Weights of a small GPT-style language model, trained from scratch on English Wikipedia.
Training: 206M tokens, 12580 steps.
Each number is 128 + 24 x the weight over its row's rms, rounded and kept within 0 to 255. Layers, rows and columns count from 0. The size above them is the row's rms in percent of the matrix's.

# layer 6 MLP down, 128x512, rms 0.0771, rows 49-127, columns 64-127
size [103  96 103  97  98 107  99  98 103 100 100  98 100 103 104  97 103 100  96 101  95  99 100 100 102  99 135  96 102 101 100  96  99  97  90  99  99 104 104 103 104 100 105  97 100  97  97 103  92  93  98  96 109 101 103  94  95  99  97  96 107  96 107  96  96  95  95 101 100  98 114 101 101  95  95  99 102  96  98]
[[153  93 100 144 117  59 136 131 137 136 118 172 115 120 134 104 125  97 134 141  87 123  87 140 111 147 142 139 156 139 180 152 138 134 136 127 151 103 170 195 124  88 136 137 129  90 125  74 106 131 124 120 184 136 118 129 150 138 111 149 104 143 100 127]
 [128 120 139  94 100 128 129 153 116 127 118  96 107 126 133 102  82 157 146 150 170 115 111 147 143 124 157  77 146 122  69 141 132 105 129 162 108 100 160 103 117  98 118 138 115 140 152 120 124 108 133 111 113 106 126 125 123 148  92 104 116 156 181 167]
 [ 99 160 101 132 143 125 108 140 143  36 136 136 127 115 114 155 137 110 135  63 172 119 150 148 131 145 151 129  94 138 117 140 125 115 131 135 133 117 128 155 103 112 128 131  76 137 110 123 114 166 170 106 142 131 126 121 114 170 128 125  84 144 129 133]
 [143 126 129 158 169 102 123 102 162 130 117 128 144 136 101  91 163 152 156  98 110 111  91 119  89 134 157 103 130 120  70 133 132 136 155 114 159  73 157 114 119 118 143 143 112 162  94 134 146  78 119 116 141 150 184 115 122 164 107 105 144 110 110 124]
 [149 118 125 128 102 168 100 127 124 139 167  95 178 113 136 105 114 148  92 117  85 159 179 147 111  95  92 175 157 150 110 166  97  75 156 111 135 110 154 105 160 142 147  76 148 105 123 125  86 138 160 143 107 164 120 140 128 127 103 132 107 104 132 147]
 [161 164 139 138 130 181 114 112 158 123 118 135 110 168 122 160 177 134 134 187 161 117 143 140 118 139 122 151  90 132 123 114 148 148 146 114 109 145 111  85  89 124  85 136 107 127 136 114 113  87 144 144 141 118 161 124 143 127 143 108 109 154 121 114]
 [100 160  97  72 109 182 147 149  79 131 119 131 137 151 131 153 156 135 113 172 126 108 124  91 140 155 105 180 123 120 111  88 122 141 112 106 172 162 116 143 125 160 133 146 134  97 137 163 128 151 142 159  96 121 172 145 170 140 144  92 142 124 136 156]
 [121 149 144 144 104 114 149 137  53 140 135  89 101 154 128 130  91 148 151 156 117 104 127 151 101 116 123 143  92 136 121 122 134 123 148 114 128 187  98 133 141 163  95 133 107 130 134 150 160 141 131 102 109  99  97 110 101 152 132  98 123 116 130 169]
 [138 113 124 123 129 134 116 169 145 109  98  96 152 136 142 134  79 137 139  90 125 116 130 165 134 141 104 130 143 130 108 170 107 101 130 124 144 167  62 118 129 144 141 144 141 167 123 155 163 149  67 191 107 122 164 113 145 122 136  76 135 118 120 117]
 [127 174 150 137 157 148 141 141  88 120 132 127 120 151 130 154 151 139 136 119 168 147 141 136 124  83 154 142  73 128  95  84 104  75 102 113 142 137 105  83 136 155 113 157 111  99 111 156 127 169 160 100 127 187 104 141 110 134 135 133 106 107 140 101]
 [107 124 137 124 112  94 143 165 138 148 122 124 100 122 157 148 130 160 143 104 126 135 128 151 110  78 130 156 162 137 117 163 159 124 153 104 162 130 162 117  95 155 112  79  92  73 144  85 139 127  80 135 126 154 115 128 134 137 135 117 156 117 127 108]
 [126 148 142 128 108  81 116 131 179 120 103 101 154  96 145 100  85 155 115 149 141 163 160  99 122 126 139 100 156 115 169 128 109 153  95 134  71 151 124  88 144 135 103 140 122 146 105 135 121 107 141 162 162 146 127 111 107 143 141 132 162 117 150 117]
 [108 167 122 139 144 127 132 146  96 122 145 112 152 164 138 118 128 125 141 138 186 124 123 146 146 124 106  95 131 141 124 127  93 132 127 128 144 156 187 130 104 191 137 114 114 118 145 141  95 152 127 159 149 122 138 121 166 117 108 138 126 107 148 170]
 [140  78 136 154 148 116  87 116 131 136 117  75  94 121 104 124 114 174 114 121 126  89 118 144 104 129 130 147 113 133 125 157  74  93  90 150  83 112 120 151 127 151 161 168 120 126 117 115 142 164 166  93 142 126 122  88 119 134 135 169 122 116 117 148]
 [156 140 119 109 111  96 175 145 134 133 137 146 128 137 119 142  98 126 113 116 138 151 119 118 139 155 121 120 122 120 169 109  92 139  99 145  97 190  92  99 155 133 106 153 152 121 102 124 122  99 135 122 135 127 137 115 160  94 152 146 120 149 137 124]
 [132 162 114 148 189 132 147 136 142 182 153 131 181 136 119 160 134 131 120 150 167 136 168 121 134 137 124 131 127 103 138 112 147 137 132 166 116 150  95  76 147 141  84  91 157 111 126 157 101 118 141 132 106 129 169 155 113 138 142 141 153 116 126  89]
 [141 130 142 173 109 111 145 131 140 111 163 131 153 118 124 132 128 160 117 157  95 140 165 129 128  82 121 119  89 108 116  97 109 155 135 132 160 127 149 116 106 121 144 166 120 137 153  89 150 164 151  91 139 115  90 110 135 150 103 105 160 123 148 115]
 [ 84 101 121 111  81 127 155 173 172  82 113 121 143 136 140 118 160 115 140 164 128 120 108 142 107 107 147 111 149  92 179 126 131 113 128  93 133 141 130 169 128 134 148  38 118 125 116 143  66 105 170 111 125  96 151 113 165 119 158 182 140 120 120 129]
 [117 120 112 105  90 102 117 150 108 161 100 108 104 135 101 132 114 111 119 139 162 145 114 118  71 149 125 179 169 157 124 142 128 134 133 171 151 159 131 121  97 114 139 122 122 101 121 110 164 161  97 180 119 150 136 140 154 140 141 115 160 147 127 154]
 [139  93 132 121  81 132  98 147 116 132 102 132 107 168 138 102 117 174 117 130 145 146 130 127 109 136 100 120  90 158  84 161 154 141 135  77 152 116 128 141 153  88 136 176 112 132 138 138 156 145 114  85 122 130 131 125 133  92 116 130 149 109 116 122]
 [131 120 141 132 171 139 114 136 167 162  90 140 136 105 111 131 118 136 140 163 159 131 104 136 136 129 109 140 122 141 152 131 123  89 120 117 144 132  97 112 131 143 115 123 158 112  55 164 111 127 114  91 162 173  92 129 140 118 147 130  82  95 166 105]
 [116 130 106 157 110 143 152 136 158  95 168 102  94 134 121 142 106 123 132  97  82 123 166 111 163 151 112 142 164 102 135 173 137 124 115 115 146 122 144 105 120 140 129 136 126 120 117 115 148 110 144 126 134 144 152 126 122 126 124 125 138 119 125 137]
 [125 100 125 163 165 119 155 144  56 106 170 125 154 118 118 121 155 129 147 128 107 128 132  76 123 117 124  80 108 140  99  87 106 142 136 123 159 142 109 101 132  93 106 118  84 129  94 130 109 145 118 136 132 122 108 111 136 100 132 118 133 125 156 134]
 [149 115 132 117 143 124 140  97 157 175 153 120 158 129 182  98 139 141 128 126 142 143 128 110 128 135 157 152 123 119 112 156  99 145 131 183 130  97 104 117 117 100 135 143 157 110  79  60  46 129 150 130 134 149 168 116 150 145 148 127 117 145 128 121]
 [139 167 103 114 151 117 177 156 154 142 127 103  48 127 120 121 121 119 152 111 126 142 116 169 135 139 149 128 134 115 138 154 149 129 109 135 147  79 124 115 139 120 100 134  99 146 140  73 103 154  91 126 139 110 115 138 121  73 148 112 134 143 122 111]
 [106 145  82 156 126 141 119 103 150 100 133  95 141 135 111  96 108 140 168 110 123 103 147 110 127 158 120 144 118 153 132 151 179 129  90 135 152 137 120 117 129 127 122 125 112 142 146 125 165 166 143  82 121 118 104 113  97 145  90 139 123 116 126 123]
 [168 115 121 176 116 142 132 186 139 127 139  91 133  84 102 101 117 163  85  91 162 141 117 134 125 119 135 107  88 136 119 141 105 166 131 129 128 142 133 165  88 142  96 151 155 136  96 163 172 165 106 115 112 141 121 116 167 127 191 126 145 174 117 139]
 [118 142 159 108 124 127 115  65 181  79 144 137 123 118 128 140 118 108 127 120  85 110 167 116 108 132  99 108  95 153 143  92 126 156 112 137 155 127 105 139 103 149 124 123 109 106 126 123 187 134 108  96 133 130 161 133 131 175 119 111 126 160 107 115]
 [142 175  92 112 114 134 114 156 114 107 108 121 115 149 141 168 142  69 136 120 125 167 148 165 143 115 147 117 147 133  95 131 124 132 132 171 137 163 126 125 140 116  72 171 147 154  92 102 112  80 155 104 130 142 152 142 136 126 143  90 114 175 143 138]
 [ 72 143 145 159 158 109 115  98 101 103 174 145 106 129 115  92 166 104 115 140 141 119 122 116 102 170 157 134 106  90 116 160 124 179  80 119 168 136  97  77 119 162 165 129 163 146 106 140 109 185 110 103 142 141 139 119  97 123 151 111 122 144 134 131]
 [109 148 151  96 134 167 148  92 136 123 126 140 117 113 132 139 126 171 113 101  99 122  63 111  87 108 117 127 127 128 139 106 129 147 115  80 169 108 127 115 137 133 113 136 125 120 116 113 141 110 107 152  93 124 136  91 101 117  86 127 183 137  86  90]
 [136 126 121 144 154 154 144 105  90 148 135  92 122 107 159 106 122 108 131 110 163 140 119 138 144 124 121 109  92 156 138 201 176 108 100 146 114 133 112 112 164 187 140 155 173 109 130 115 113  97 151 132 158 118 128 128 120 149 136 145 164 158 174  85]
 [127 165 166 110 131 140 121  90 110 118 116 135  98 120 142  91 127  69 157  92 150 139 110 113 106 122 119 109 121 137 163 102 170 163 176 126 108 147 103  83 109 103 162 157 113 142 129 149 153 167 122 124 177 160 120 141 136 118 141 155 113  82 128  95]
 [160 152 124  82 181 137 113 103  88 121 122 141 163 134 133 140 133 110 114 175 135 134  69 137 101 126  98 144 121 152 114 158 163 125 116 143 149 127  96 139 146 152 160 118 129 141 129 108 150 117 128 137 147 136 126  93 178 126 147 135 134 131 145 135]
 [101 133 134 122 121  89 172 144 113  81 152 132 110 126 129 154 124 103 128 125 151  93 130 164 122 165  81 134 127 169 110 142 103 107 103 204 108 117 115 110 112 159 100 101 117 125  79 164 117 155 155 119 138 135  73 122 142 122 110 134 146 198  81 105]
 [109 124 106  90 154 126 157 101 110 119  96 142 156 118 145 120 117 123 134 131 137 122 141 123 135 129 121 127 157 100 135  92 102 146 112 126 136 106 119 137 157 140  95 146 111  79 104 118 113 148 101  84  64 131 121 116 115 149 154 139 111 127  82 164]
 [160 127 125 121 159 125 100 119 148 175 142 117 127 129 128 161 130  86 102 117 117 156 135 115  91  95 156 110  77 110  91 123 134  93 133 118 118 110 122 134 132 123 151 155 113  94 117 146 127 179  89  86 164 101 153 111 134 117 158  91 132 123 105 100]
 [140 165 161 144 159 135 153 104  95 164 149 122 124 147 115 145 165 153 113 155 137  79 134 192 129  93 162 160 124 111 127 153 105 140 128 117 127 122 125 150 168 152 128 102 142 170 163 122 150 123 149 164 119 141 121 130 151 111 143 131 104 126 118 118]
 [159 157 102 127 124 133 132 124 145 135  72 118 129 116 142 106 132 122 107  84 113 131 147  90 134 128 119 137 105 126 132  96 166 106 124  82 115 151 144 143 166 129 123 113 134 127 131 101 111 158 132 121 114 135 120 148 106  92 120 141  83 111 161 123]
 [145 110 144 156 115 139 126  96 126 108 137 132 102 117 139 146 154 109 146 171 136 106 142 152 107 176 130 113 114 158 108 140  85 139  92 120  95 158 121 115 124 134 114  92 111 137 124 132  88 159 133 115 137 124 113 146 159 128 131  91 122  83 134 124]
 [117 107 109  94  78 132 124 138 128 126 154 149 121 132 108 124 127  60 101 167 118  97 154  92 135  92 119  88 127 128 166 155  99 137 132 122 126 142 156 119 142 104 106 159 114 104 157 112  92 127 133 113 167 125 153 118 131 123 153 129  96 124 127 125]
 [142 107 117 133  88 153 132 107 134 132 129 119 114 119 117 123 150 152 125 137 138 114 106 128 124  85 108 155 110 127 112 137 138 148  82  90  41 151 163  96 107 136 129 146 134 100 158 135  73 127 163 150 115 111 119  73 144 130 118 181 158 113 114 121]
 [133 162 109 136 153  78 126  85 136 120 102 146 148 106 108 137  97 134 109 134 111  98 100  74 156  87 153 167 135 155 100  95 156 117 106 132 133 106 134 131 114 172 123 147 135 146 161 100 132  92 102 146 118 130 172 144 161 152 152 123 114 118 139 126]
 [131 133 123 140 114 130 105 150 147  92 136 122 121 154 105 121  97 127 113 144 115  90  41 152 161 102 111 109 155 107 139 183  74 138 106 142 111 117 110 124 121 124 108 151 164 129 128 115 105 126 157  67  93 160 125 137 150 155 110 108 135 121 150 119]
 [137 140 131 134 142 118 125 128 133 108 110 128  83 160 132 134 136 114 141 147 143 141  84 151 111 129 126  91 131 128 146 126 162 111 151 128  97 159 162  91 129 117 163 142 116  89 145 148 188 108 120  88 145 130 132  87 151 101 128  99 131 115 105 145]
 [146 145  95 170 168 151 125 125 105 131 120 158 145 132 137 113 114  89 162 142 121  61 110 114 107 160 105 137 129 195 135 131 113  68 153 125  97 111 112 161 135 107  77 146 124 112 120 144  85 157 125 136 158 125 142 150  91 135 114 121 116 129 117 154]
 [105 134 116 159 118 148 126 136 144  98  89 109 131 126 139 128 161  70 103 167  84 123 129 123 110 107 150  97 100 168 150 144 135 161 131 165 142 129 107 105 143 177 121 113 136  98 117  96 124 113 136 123 102 152 149 168 110 158 132 105 128  86 147 136]
 [155 141 105 129 119 130 113 127 118 140 151 123 119 136 159 153 123 134 130 138  99 144 132 109 132 178 130 141 146 150 126 124 146 105 140  93 177 102 119 113 122 148 145 117 126 118 109 124  87 106  80 167 136 127 121 144 150 145  94 130 154 113 136  96]
 [101 120 151 125 141 148 113 108 140 126 112 136 125 132 123 134 127 148 136 132 155 146 109 126 154 145 159 139 101 109  82 119 127 139 118 117 109 106  91 127 138 102 104  88 115 103 111 182 234 111 113 121 147 133 127 121 111 125 150 162  92 129 141 123]
 [ 92 150 115  95  72 137 131 109 107 115 149 129 139 158 113 103 100 131 112  97 107 154 115 110 111 128 156 145 132 101 110 141 100 130 158 117 110 135 142 156  98 176 140 137 125  81 140 137  90 140 125 100 135  93 117 120 126  97 138 143 128 145 176 130]
 [110 163 100  91  92 105 116 116 159  75 118 135 104  98 127 103 122  88 145 140 119 165 114 125 115  84 115  96 141 166 106  90 113 134  96 130 133 135 150  74 134 164 159 102 121 133 106 130  72 114 135 164 143 125 143 138  95 145 112 117 101 140 146  92]
 [110 151 121 162 141 119 166 144 116 148 124 134 144 136 154 158 162 105 114  94 162 148 116  95 117 101 110 111 102 126 128 186 122 121  74 120 121 107 148 121 124 128 137 110  92 156 128  92 149 136 144  76 157  65 150 118 130 152 138  83 148 155 144 139]
 [120 164 125 115 153 106 148 123 136 149 119 160 116 175 108 113 167  89 154 115 133 129 118 144 125 127 137 126 139 129  95 124 158 147 141 172 145 105 123 107 131 141 116 139 117 123 116 151 106 161 155 132 149 126 135 118 153 128 149 126 136 155 165 131]
 [157 141 134 108  94 122 164  99 116 132 152 128 134 148 113 132 129 140 140 129 102 153 167 114 111 125 112 145  81  99 138  96 154 136 180 131 113 178 109  88 114 145 125 175 114 185 146  95 102 139 154 149 154 139 132 110 114  86 141  71 190 164 144 133]
 [105 145 113  96 136 115 132 123 118 126 131  98 157  93 120 123 137 130 114 129 114 129 123 126 126 116 150 106 125 149 154 119 157 142 117 141 148 126 157 164 115 136 160 132 126 156  98 111 136 153 110 138 149  93 127 142  61 140 115  77 122  90 122 112]
 [125  92  92 116 129 116 121  86 166 141  77 136 140 135 118 166 103  69 120 125 138 161 116 125 118 146 100 101 146 112  98 125  78 155 144 132 129 155 116 106 102 137 136 125 157  95 142  98 123 118 159 121 114  95 114 140 124 118 109 124  81 129 136  97]
 [134 159 109 163 137 124 106 135 159  96 130 159 119 126 148 129 105 103 154 118 130 119 139  98  99 135  97 120 148 135  75 116  68 137 172 129 110 145  96 158 121 140 102 149 116 119 101  86  91 126 143 143 120 117 146 131 106 145 141 150 107 153  93 143]
 [124 109 163  96 114 102 128 125 160 145 118 178 124 118 103 146 154 108 131 121 105 143 191  98 148 165 147 125  99 162 118 109 135 138 144 128 133  94  98 150 146 148 113 126 134 140 163 101 169 118 110 116 145  98 119 170 125 151 162 134 108  92 113 134]
 [ 91 118 144 124 140 107 114 144 105  96 126 108 100 127 148 155 119 155 141  90 157 144 174 147 139 131 136 145 134  97  94 171 102 142 116 138 131  95 138 136 157 135 125 123 125 112 134  46 156 152 140 162 136 143 141 162 149 145 124 108 155 104 112 124]
 [186 159 127 114 119 158 136 139 137  97 118 143  87 161  93  72  95 109 111 150 143 142 138 195 131 163 119  96 109 111 116 132 149 158 149 174 140 126  94 139 136 165 124 151  93  96 162 118  98 188 133 127 104 128 183 172 116 110 105 133 148 103 158 128]
 [144 135 120 124 124  62  86 161 128 147 121  84 120 155 110 136 130 143 119 172 143 117 129 142  96  97 114 104 115 144 122 110 160 172 127 136  92 136 166 111 112 155  84 151 124 129 109 115 171 172 144 124 155 108  99 146 139 126 125  94 163 153 137 141]
 [ 90 154 123 137 128 114 115  93 101 107 137 128 109 156 137 165 130 135 132 111 125 149 113 156 149 138 120 113 182 145 160 178 130 135  77  87 140 144 128 133 143 159 145 117  94 117 122  92 175 129 111 165 105 122  76 119 136 143 158 121 162 125 169 121]
 [123 158 121 117 139 127 127 148  83 134 129 116 107 121 130 127 116 150 164 162 161 135 185 138 121  69  83  85 134 129 108 139  61 112 107  91  93 160 114 175 110 102 105 160  86 113 165 136 129 141  97  90 160  79  66 111 123 134 140 113 128  85 155 103]
 [116 135  97 121 151 140 129 142 125 142 175 100 123 150 151 107 106 146 109 118 102 120 117 108 140 158 108 114 156 122 157 133  66  91 143 138 109  71  80 119 138 146 104 164 130 124  98 131 132 111 106 114 110 144 121  66 128 153 130 146 164  95 130 143]
 [ 94 150 151 103  93 135  90 178 120 106 130 128 145 127 113 140 101 160 111 123 134 144 139 135 124 106 180 111 148 138 136 128 159  99 122  99 169 119 112 131 147 192  92 121 138 133 144  90 135 135 135 129  93 122 113 156 109 105 106 127 175 150 106 132]
 [150 109 103 126 109  95 107 102  97 122 116 121 143 148 113  94 108 128 122 128 119 124 109 125 123  54 207 150 133 115  96  73 100 119 151 120 108 140  83 114 131 128 104 183 115 139  86 153 138 116 168 166 139 133 111 155  83 149 118 127 187 133 141 106]
 [137 143 131 122 126 111 141 122 182 117 115 124 124 131  88 144 171 141 121 158  83 132 145  75 121 196 143 137 169 101 175 124 163  97 102 142  98 131 151 137 136  98 108 194  88 118 100 174 142 135  86 210 132 103 123 125  98 137 118 113 122  87 141 149]
 [124  94 121 150 115 123 112  87  83  88 107  82 163 141 146 124 106 140 116  93 106 155 128 136 130 141 101 126 104 112 121 108 140 107 108 124 151 151 103 147 127 118 167 136 117 113 138 109 116 138 136 149 133 113 132 108 132 119 106 185 113 103 141 149]
 [141 160  78 139 119 132 133 137 106 125 132 133 138 126 132 125 100 151 138  94 129 147 100 115 101 162 100  85 154 139 130 124 129 121 103 131 141  78 139  95 131  97 119 131 157 155 143 139 122 100 106 101 148 110 137 103 110  94 146 130 111 155 120 134]
 [161 127 136  92 132 136 105 128 128 120  91 122 136  86 121 124 125 129 131 147 124 103 119 121 127 144 131 122 112 154 122 124 112 134 142 117 114 110 119  95 156 145 110 116 158 154 155 117 150 117 114 129  95 112 110 114 179 112 129 163 115 120 100  91]
 [151 128  98  75 105 120 105 122 141 110 126 113  94 157 109 146 108  92 130 179 102  95 115 106 180  73 108 111 121 108 109  62 125 134 151 150 113 122 153 119 121 140 141 109 103 135 122 148 119  95 124 113 129 121 132 139  83 151 153 101 136 102 107 114]
 [137 171 124 154 181 144 107 102  96 149 129 108 133 133 125  89 102 126 128 102 115 154 126 142 122 161 117 104 144 174 121  99 125 116 132 133 129 142  91 144 116 114 148  91 137 141 119 108 164 138  96 103 106 105 153  77 127 101 117 149 107  90 143 152]
 [128 120 142 124 161 134 134 131 108 132 123 119 160 149 143 126 110 109 117 111 140 126 146 158 113 123 108 136  92 118 134 148 164 183 119 131 129  96 106  89 142  91 121 148 131  92 126  76 132 128 156 156 157  79  92 145 162 155 126 147  84 112 143 103]
 [143 127 126  96  96  83 131 146 134 159 142 109 110 130 136 142 115 184 143 154 153 166 119 125 132  95 157 121 126 116 124 125 147 125 161 108 150 168 140 120 119 116 139 121 119 133 132 135 123 157 136  88 134 142 109 140 148 132 126 133 144 151 165 139]
 [135 116 141 136 126 152 120 131 168  92 105  85 141  88  81  91 159 106 122 125 144 133 145 102 135 146 118 132 125 128 146 151 120 166 132 150 155 140 100 146 115  94 130 125 125 119 127 107 170 134 142 132 135 136  85 103 164 133 137 127 103 138 124 137]
 [155 171 155 123  74 141 114 117  43 117 145 129 140 116 147 140 144 153 120 159 172  86 144 178 138 125 135 112  93 161 129  95 157 132 164  78 140  99  95 155  77 129 138 129 138 138 110 132 138 134 167  92 109 119  77 130 133 104 136 117 129 103 141 165]
 [156 133 120 128 104  84  80 101 150  99 111  87 106 152 114 111  95 131 121 126 118 167  93 125  90  83  88 188 142  82 105 146  85 109 135  80 112 122 153 187 141 151 146 119 164 149  85 177 148 122 122 134 131 146 120 160 121 119 141 143 130 100 145  90]
 [157 110 117  76 148 120 106 139 147 107  87 170 118 181 142  88 113 163 170 116 143 116 111 104 109 108 136 137 130 110 118 182  99  93 116 117 165  99 131 163 126 126 134 155 140 134 103 155 164 125 165 144 145 111  95 138 137 129 139 144 170 103 163 113]
 [141 138 145 116 111 116  95 122 119 109  95 129  96 114 109 124 141 124  62 110 144 141 162 115 110 101 181 114 143 155 166  95 143 148 116 172 115 129 189  82 140 156 145 127 169 134 117 108  93 126 133 128 141 139 182 120 124 101 113 139 109  97 125  99]]